{"n_layer": 14, "d_model": 384, "n_head": 6, "n_kv_head": 6, "head_dim": 32, "d_mlp": 1536, "vocab_size": 2048, "activation": "tanh_gelu", "norm": "layernorm", "norm_place": "pre", "norm_eps": 1e-05, "positions": "learned", "qk_norm": false, "attn_scale": 0.177, "bias": "all", "tie_embeddings": true, "parallel_block": false, "init": "normal", "init_std_qkv": 0.0253, "init_std_o": 0.00677, "init_std_up": 0.0253, "init_std_down": 0.00239, "optimizer": "ademamix", "lr": 0.000335, "lr_mult_qkv": 0.4, "lr_mult_o": 0.935, "beta1": 0.9, "lr_head": 0.00633, "grad_clip": 1.0, "warmup_steps": 205, "schedule": "wsd", "decay_fraction": 0.67, "decay_shape": "linear", "final_lr_fraction": 0.0, "batch_tokens": 131072, "seq_len": 256, "doc_mask": true, "train_tokens": 843300000, "steps": 6434, "dataset": "wikipedia_en"}
Each number is 128 + 24 x the weight over its row's rms, rounded and kept within 0 to 255. Layers, rows and columns count from 0. Numbers have three digits each. The size before them is the row's rms in percent of the matrix's.

# layer 11 MLP down (transposed), 1536x384, rms 0.0335, rows 873-922, columns 0-63
095:144113118158112134124129137137148110098106097170132148137123137128116123160170159115163080093143111099075118140118125106151105166124112110091148110129129113104094085136134081129138118109144101
110:142162101131122110117126151151115138121130149105113149140148119078121120111096115115111153083151132149052188091185111143127147128147157128101134149140111127117136129124096107148124155125153144
101:074090110114112117122103110134102121136153121129112104183146085081131147101166145129136122139108085122123135135090148117171122090096141133155146145138130161096142151102109117119156109142140121
102:158169106159103152140112115118158110163130130158123142131123106137159156130137109164125141134156141107123169136160150106095147132156133133099132139164133134131129126105117096140090097132073164
121:131144133085134099142132111127138122162121126140095091139128151143154136092129154116157114099121162183098113111157103150128131110131109109141124180160142150138142166161166093132091100141126104
103:100146174113091121132134116099125136139115120130132131146079127089112118160132129118144155071092136166090093124155118174108129116135141088101130173138101125107122116117141088145081157157163109
088:162154105125107082122092066140164088103145163140117139102142134125153126126126141137098116133127141121127170110121112107120105156116135133123132160088118128159148117137112155122157114101107118
084:156093127156151141142128159094162095129126143135117124116131175120117127106100127144081122102112155099159146132125106135142100162158104100143118121159147106148145125154139137107137132121096131
104:135139143143150134118130092083118152116151095126137111093133109113125103150125137133128116165142139165168103134137125128154111081121133112145100125127087166124132097144136104123147090133165111
092:084131124131135131122105133152114134128169116141152138148114081124121111115133131144112122143135154119140151154108141140126174112112126152136142121124136117150090110159117204151107144134139136
088:170128159143169127117130075122127155123105117082133098138136104147072123106146125076159074177132117172121101125112142131128132149137097107107146178112144124146131104114100135125125140096086091
099:167101130189087152175158144121139107139132121106080115109139153115140114063117104117150143116158170133099136117158126123101132089100097135172110041122137128138151143106137143137122170105152145
094:094127142095121135108105113101132170164118135113132125117167156125135096102099118135127132108060149095150148108162126093159124080118161105102140152137190135110164150087172172106101138095178155
090:117126161138141140172117174158127129144112147105081111145144129135119099157105118158151106161121141107148114107117155144123120120123144194142153114164099130092135131168110138090115123140144140
101:117120122150129159158130121131100140132147151168142159120144144133143118155105134147119076108122143116127149119138092169110143142098106105168096165154132136113127108139111098136135081155103123
082:059148158096138129077149099122121142120140119118125133100152118151142100172155147143152088109121149122118105103159153113142119116144163133155167096169151134115168095114146093147126087115068130
106:145120129114120164145137106123148122146138137135105108150120097119115147087120118092128149124129137094129138118126126101161131111134160125176153105152122094150150137106137123124162103148137136
108:137168169055110127092187139136134157142154134115122153123144123130103144104143118124105122169129138130085122106108092107127115144162120140119141126143127098147130082081185133125127154110143129
104:137127141080148139125176052141114120128100128159137106142181151091139120150121134142155107141121086188127099122104118139098151152128090145155166142150145138137156126135100098099120134117149116
091:121131133124152102099129146116132121129099145146143112118156109125085117169085066150129116132123134100158148121119106146158151119145148111113126116151134084147133128158145137141119129121107112
090:129157078113126108141135144133152099138117105167101087117105087172124190093109143131112160137164165104142172116128132166129126078128106111151115120116157121128118103113114079141124152136108134
088:129176162112131143073100133119115133102122155142115137088102155141120143122127137146124097120131124107135108146120117149143157156138147129131142147097161139138148146122135216132148178164153131
099:128146153118136155154132106111154123142149078163127140113113125110121142124145120163127108116137177085132142106120135162092134120125107109127083079134090131078124134150153054140143117100074093
100:107138165145103155108114136147158123124126122079126121096135122128129099171128156124143145106150164161147135143150114165136128112165152120148116066103127131131087120151126147106139074145113151
110:163127156138108149098134122112140143124134133137145121104124151122117071139163108125098127124149100143097144140130148111131133135138130121140146121123118109090099124116131149105091101125129149
086:181143166115141180110144129126147122136127126116128126144117160169170134098122135102149143086116123113129126126098152168129167108139104124103115142111178149111110117128137184141155138145131129
100:120129109112155138161131104116136143131108085088185122171129087157123146141148127137169085117144113154125129141120151115122127134094107140113114123113112143136138133155123099103118108117142140
106:088118118150154085099128148139124113172152103084138135131101155129123124108119143128094132132143143144102169133142161146119193130114122101127148139106103093135144114095130067118094073196103124
095:143144119110115141148115115155166103115125121098166134137111125100114151178125110123181131105122137125117101135127153120092145164148114130100161131147121107108163130127146098109118105112144087
098:136113121108073144092131098081137179144141144142128161161158127120126119129128114089122117111140114162134131149094112141121122136108099115110139177131094121130124096125134139108109108136140133
106:164134131093104091098119110133124089141134129085168142121147112139117135118110157131092123110132160144123171122146136090153133113098090144122125113161144086136105151119125100109130129082089156
098:122149117131121112184149130141104109131145147148153158104164096156166092142137115125104183091077106136178101114143132134140130150084109135140177155147129134127134095128120097127115114087145169
104:117148150119153105135110107100152097113130122146153113134148134118150113107144110119084109151148169113115129112144125113184108077152095140140122141101110120104160164119131094144102154108140131
096:114112111112131105148162108096101167173115128121136112087120090129105149113130148142078103133161171098131129109151154160161091132129102130156135161139105111138135151129140178149182139131120136
124:134151116114146122103119098163131149107142117103147195159130108108137135129100105114129121099093092130092157145123086157105138092095139102135112121064161142134135176135108154159142117120157106
095:095082115150117123130112180103182086103102130128116097126106155065115136090116114132150188122130123112130153159119132161154156123108133127098124124150141126142099050147162143094129119145128137
092:118123104166098163103114125128135128078088130140104121126100137141142137133198144150113120101115118149134146131148110147136148137119101089129110144172149138132113111147114197084147157121154150
101:100104105087140107186133126135136132143114093087145097142106133135137119141138090111136138135110109134141115114150137107162154112144114119157121121122103137137149098146103128111096108126116162
084:123130141134135111091135127152159110111097144169086138107105153163127120147131117131103122131106134126078161128122170143112183095108146160146129098121137131154113155121103177132126156130090151
100:145083119140131099124206148102123125101113135136142113111151125120131132113106118104109111095141156105129103136134107103103126137122168128078135128122134146118131157120124165117103119140103130
101:096174148161129100124133179093141125106105167148127136093144165165130130127141182118129131123152150114186155118098112117148131132135138126132135169110087131155108147132141143131153116097121141
103:124082137098112107119136159147109123103138135103110098147101136104114158142110093124202086144150090106124150133113135157102104170115108122124109120140092108121137123189118081067162091149121155
099:116109117153141163113140128134135116145161101175104180133135112100153129131167158101101128134115144127078098108147126139165146094069142069169204125125084148129125108140145161099160137138151109
093:112116104152174082071163156136101125116122103141138132141152135093105124128121155134156140109112084134146131146138126132089085160133161073109107128094137136078158133095113189168115149126115112
093:112125131139058164115151144095148115120154140097152121123149129170170123093105103164122136150122112131100136113148132105081165113099129172127159108135146101110128128144124138133157144113073140
102:149152150139138116131082156107122176097090081174132108110136119088130127084134145121148113119078102108157147153105150162155128090072152131114132178164096129134090093175132144102152141148135102
100:138148122133133086115124123099127129104136131114138095106102156099127145117141126169127103168173145113115122129093136133123105149135135116141111137125128146150129115147155103123117104108107108
106:130133152095136106168114155125116106106117117139122153117133078128157135095104131084072153101131126124149112154099158116114091105109107138150094086117154129087151145126146126117101105161080159
103:108183161128131126114132119121112119064117133094101110157122125105130148159118147146111150115091121131112128106177115153098108169123150158154147127137162123080121131152145154106125106127172163
098:111094066173075116083129080144120168150125154169140104152109114137112102108079123159152147117093101136115100106166109110148145113126115092116130168130147125132172159080145123128151132133136122
# layer 11 MLP up, 1536x384, rms 0.0343, rows 874-923, columns 0-63
091:132134110127171151134150110088177154115132136123120135163125161142167112151141157121100144143083098164158156151100132155097123096151097140161147107121119106096122151150129131132101148155149112
100:125124147153070092131113161139131140156100201146124121112114114071088106104115134123153162137136150131140080099159158110139085157088152113129142142147134128136136105127101116137178108127114118
099:119139105119115131171142150115174157059133116111090165115103093144109098097118157135139112125159158119126124113138119180142108137100164160106089113117135143140142120112153092135139148135180124
105:106152119126115105123151132143141130161110163111125114122105117131118112145167129131109132163162192120143153147123124101123131135133153154076086172137087103140098156110094105078093149127102150
092:165110105144138169108103180122125167133113128101124131069126148177132159095138127143133101148111150171105183118110100155111147075106120085123145137151132122116157101188115127131105166146101112
100:140109176145110107153110147127124139107111111079092122152095083174141076151131153094117133146141136104145076146128140128109116129110157167080125110120144138128099094101152129165137126130135088
117:127143109117106132147115088073108132123154135125110143173130156186123107096157118107151101134192140115120095139115101137090125139132141148132105153157124152119122109123133127124116154136120122
095:122138127123120103158133141180095143173105149132122164132094147156105106128163176086125106150141175116123103175125130126122128159143124144099152152139104163124130147147111147123117125142124095
105:075098168093114059104183139116180135125112168137134107118134099130096079144182090079141130085129094109169096143151150175081149123159134165139114157126098123101098126114162160132135109148105123
100:104127125111156067106139115122118104132169174124124125113158096128097111158152116117085111123092121154118079106134125143134079097151099163135117111099110133101146110138134110110113139112110143
096:086156161103144147114146102115121125113112107120133108122150097135131144127135165087145089134117123153117132122079134126123112146113136160124141125139155106123123103109142121130129088137118090
097:137132121117190139145108129148118113145113149098124163085142135122135134095142121145141134154150113122099110124143095125103125143117106183127146121167104124102173104165157135109150138182077120
096:107117143139096132169153140107144074108148109117109144132114134109110128096149142081112126146158145145090127112140131123094128138134140108116127146146143130164116099111154146112106158121093133
094:153114161121102101151144143143148089142102109142116155104138122151137100141145165076102155113101122133118107145081120116149110133119111114183129150102116112149135163144133110117166151184149100
091:112155109139150128154137182140098110158078136123105121142148180155105136146132133166120115127094120139129138104162138127134144161129110136082142125120138114130137137103137140130126111138152150
111:101140128107123129169118139113192140151131142102127118124121134130135123126174114121153133107120090165176112125093132128101129135095127170176090136153087141143147136129132096107148131116109093
101:164137164073103123121137119137135143140159111098136121125097100124103134098161120144107094110151130137128118128142120131086156108131125140109154142159105146117108137112122116103127136097157131
099:107132103118103094122108109111132135113125176141115161146111122160079115143156126168105132109124111118086138100136118124114092121087157161128115121122143089132137129116143092125137125158129111
109:141112110123118138128141121083127141098115124110128180099101124117110083064169112116165077115116117090137094138122109144145119163144110139165124121177123131149119153097157110146108165120101138
095:121054138149148125104135101077119096127101114146130137155171111108135128091156155137135093099130149162082135143127138160123144155119119133168132098076150114143156133129128116123131160135160083
103:092138118150117121147172091132133155113113136123134125172141153182091141094143137133136115153107120135131105095132088113114071140122102112138120130141145095141102153162126138156104133138114109
098:091171174094125122134130083127175121101117106149144162148100159149098164093128100119129084129124131121082122155077091156128095159082132133130138127137135116088137111152113145125159144163116130
097:114176114077150076135124123130096165131136149159124104138104123151109136179144138132120146163120155164141134140121115092131172142114101148125140095088090129139151100133171132132094141102143129
097:125105100162121102116128121122154114192158101130091118148142131142130172119139076151158109133138117151131111117122132097151095118127140092067108128116105152136144111090106145148123118140140117
099:115153109104100091121099130096127098093124176125151134114121115169107105106132111157153110123134146132118133162153184145202170168126126125119118142100113110110138107149105108106138096129190128
105:122177132107130063083110090144132130158156124125094171084138095110078070117165131153110113124167132121124052182140125144083106137100110125098133142156126132136115122145109111158135104118104089
107:140117107148114144133141112119144131144157135117143117127112133153161116145108131135163111106124107142109117127104143120115105100146111161120061135148130128112126142166111134122165166137107117
100:120080158154181129126139123096108137153094108145102116142125120139111133138139083106098115111172112116094163180096132165139156166124124139142120111108112117107109140081172074134156137176125175
102:144132093167102132126116107136104146093103148134160162144114142143132128106156166093122135123134161166097158122139126090084119130126156131128126129170119149170141171160130134112090152151148097
104:150105093091139132182170076097149143159139146095125167096081145146108130115149190168105118128085111122110143095106153135121154113174115146118137106163092137122145120160112098156119129101126128
094:133151110111155145150137111131142153111146110117132117144147143136113129120134143117134078145117138108145120114146111106105091096097113119127109133120130169175120105121127125130126125156160134
102:110059117150154116139152108090150101110104124159120144149127089151119116092147130139117156137117126181095127105144113141109107121145136133142102109121148096132167156151117103108162126162143099
098:132129127121144110104132162108112141129133158083084112135113146166122091128148135121148102121160105136130102206109141138107139143109150134096160109136054110121117092090109136140151156123124114
103:112084120097133114172113120103111085109134138147121082128163144172096121111125145135124134136138141142136086130113155151114139154153117139128149106210080142123136089142140133111137138130134139
102:131123152105154167131149121132089146107111113104124142121101149125131159110121147095108142166114131125166095120136132138110084130137126099098113150130111138108131092151136136085128154093133127
101:103124108100101125126145162116119120127114146169138115115152116118093138126190123114176113142103125104132126126134164181113136149136153112107130176102099170132115093152143151104109142123145125
096:103104137142141113130166113116168075108109151159145112137148143124127115133118128085180105110154149148092117104114135105125171118108173098112126143147151121115130135101119112128200114120113133
109:124101148112116117108137130095193098119116142108125158140115130158115102139193152124126179126135157134136150139147132130157127162133098137141140122127133173146085145165159151109107134113096135
100:070151090140107108123080169116130141112085153135164107150057114140089127169105104086127114123128117117121160139132147117113095112121121133092147166121121141127129157114114140099118128137132151
102:150093127095089138163085162089112098142106132114110135117125121106127134087145119115137135129149102134103166126125140135137139126165148137103153151120083154136131161131143130130121148171076164
095:133121142144089114141102146138134127141131139081110166133165121124108105134137153087087114112121137146137067152136150104132086086117130110128099147151121164097141106102128072115112151145128129
096:123156127119135072125168123136082080121133129117168112122116115140138133099159097152129066114138180080131122145144155168153126144116104137123096142141123123170116125169157122113108091124123108
098:136127134083098160177130121133119107147103152101081136072112119186113162138129087120160152145121142133093113155156087119155145112129159135140147141137152144136108122114113126114134121169143127
098:090159187104146162106137177153144149121092112137111127160083155150106144112102155105147114115140108163119098154133126140152133147146146147125082111130144144134119124148160124153121127101117142
099:120133146132119134135127077138118148152107175180079152123175156151096136199118138154147146095157076125113110094088114104155163130130142161110125086179176138100097121128160114098172126119134164
099:094110107109110099160152094123152120129116110134077147119124099185129158092104110141106074136113097155148126087089142173128085127130135162120135165115172147099136088123132133150086107131112141
098:113146144137128102110131113155096093147144148119157155101097134121140149164119125138155122175167136101146124115171126104161090128119162131089122203164142101112132133104115110132133079109166100
113:124159143130155118152152127117131096108119115130142134106119120133114132157164129118138130088166114163115139109116126148105082146133141112136131149104125111083127135175110110122159096150109109
095:077135153120147135147119146084094112152117144096109156123099149175113158106115116116114063151129123160136086130169121138114124089123138162141094117143138157161133108161119126078125131153132099
100:134155164152096126092131126125102093156099117150118129089084088108105150114154147143121126153129116127123139173133138126121105125063096145139159100114056119117134103142138146161072207111185099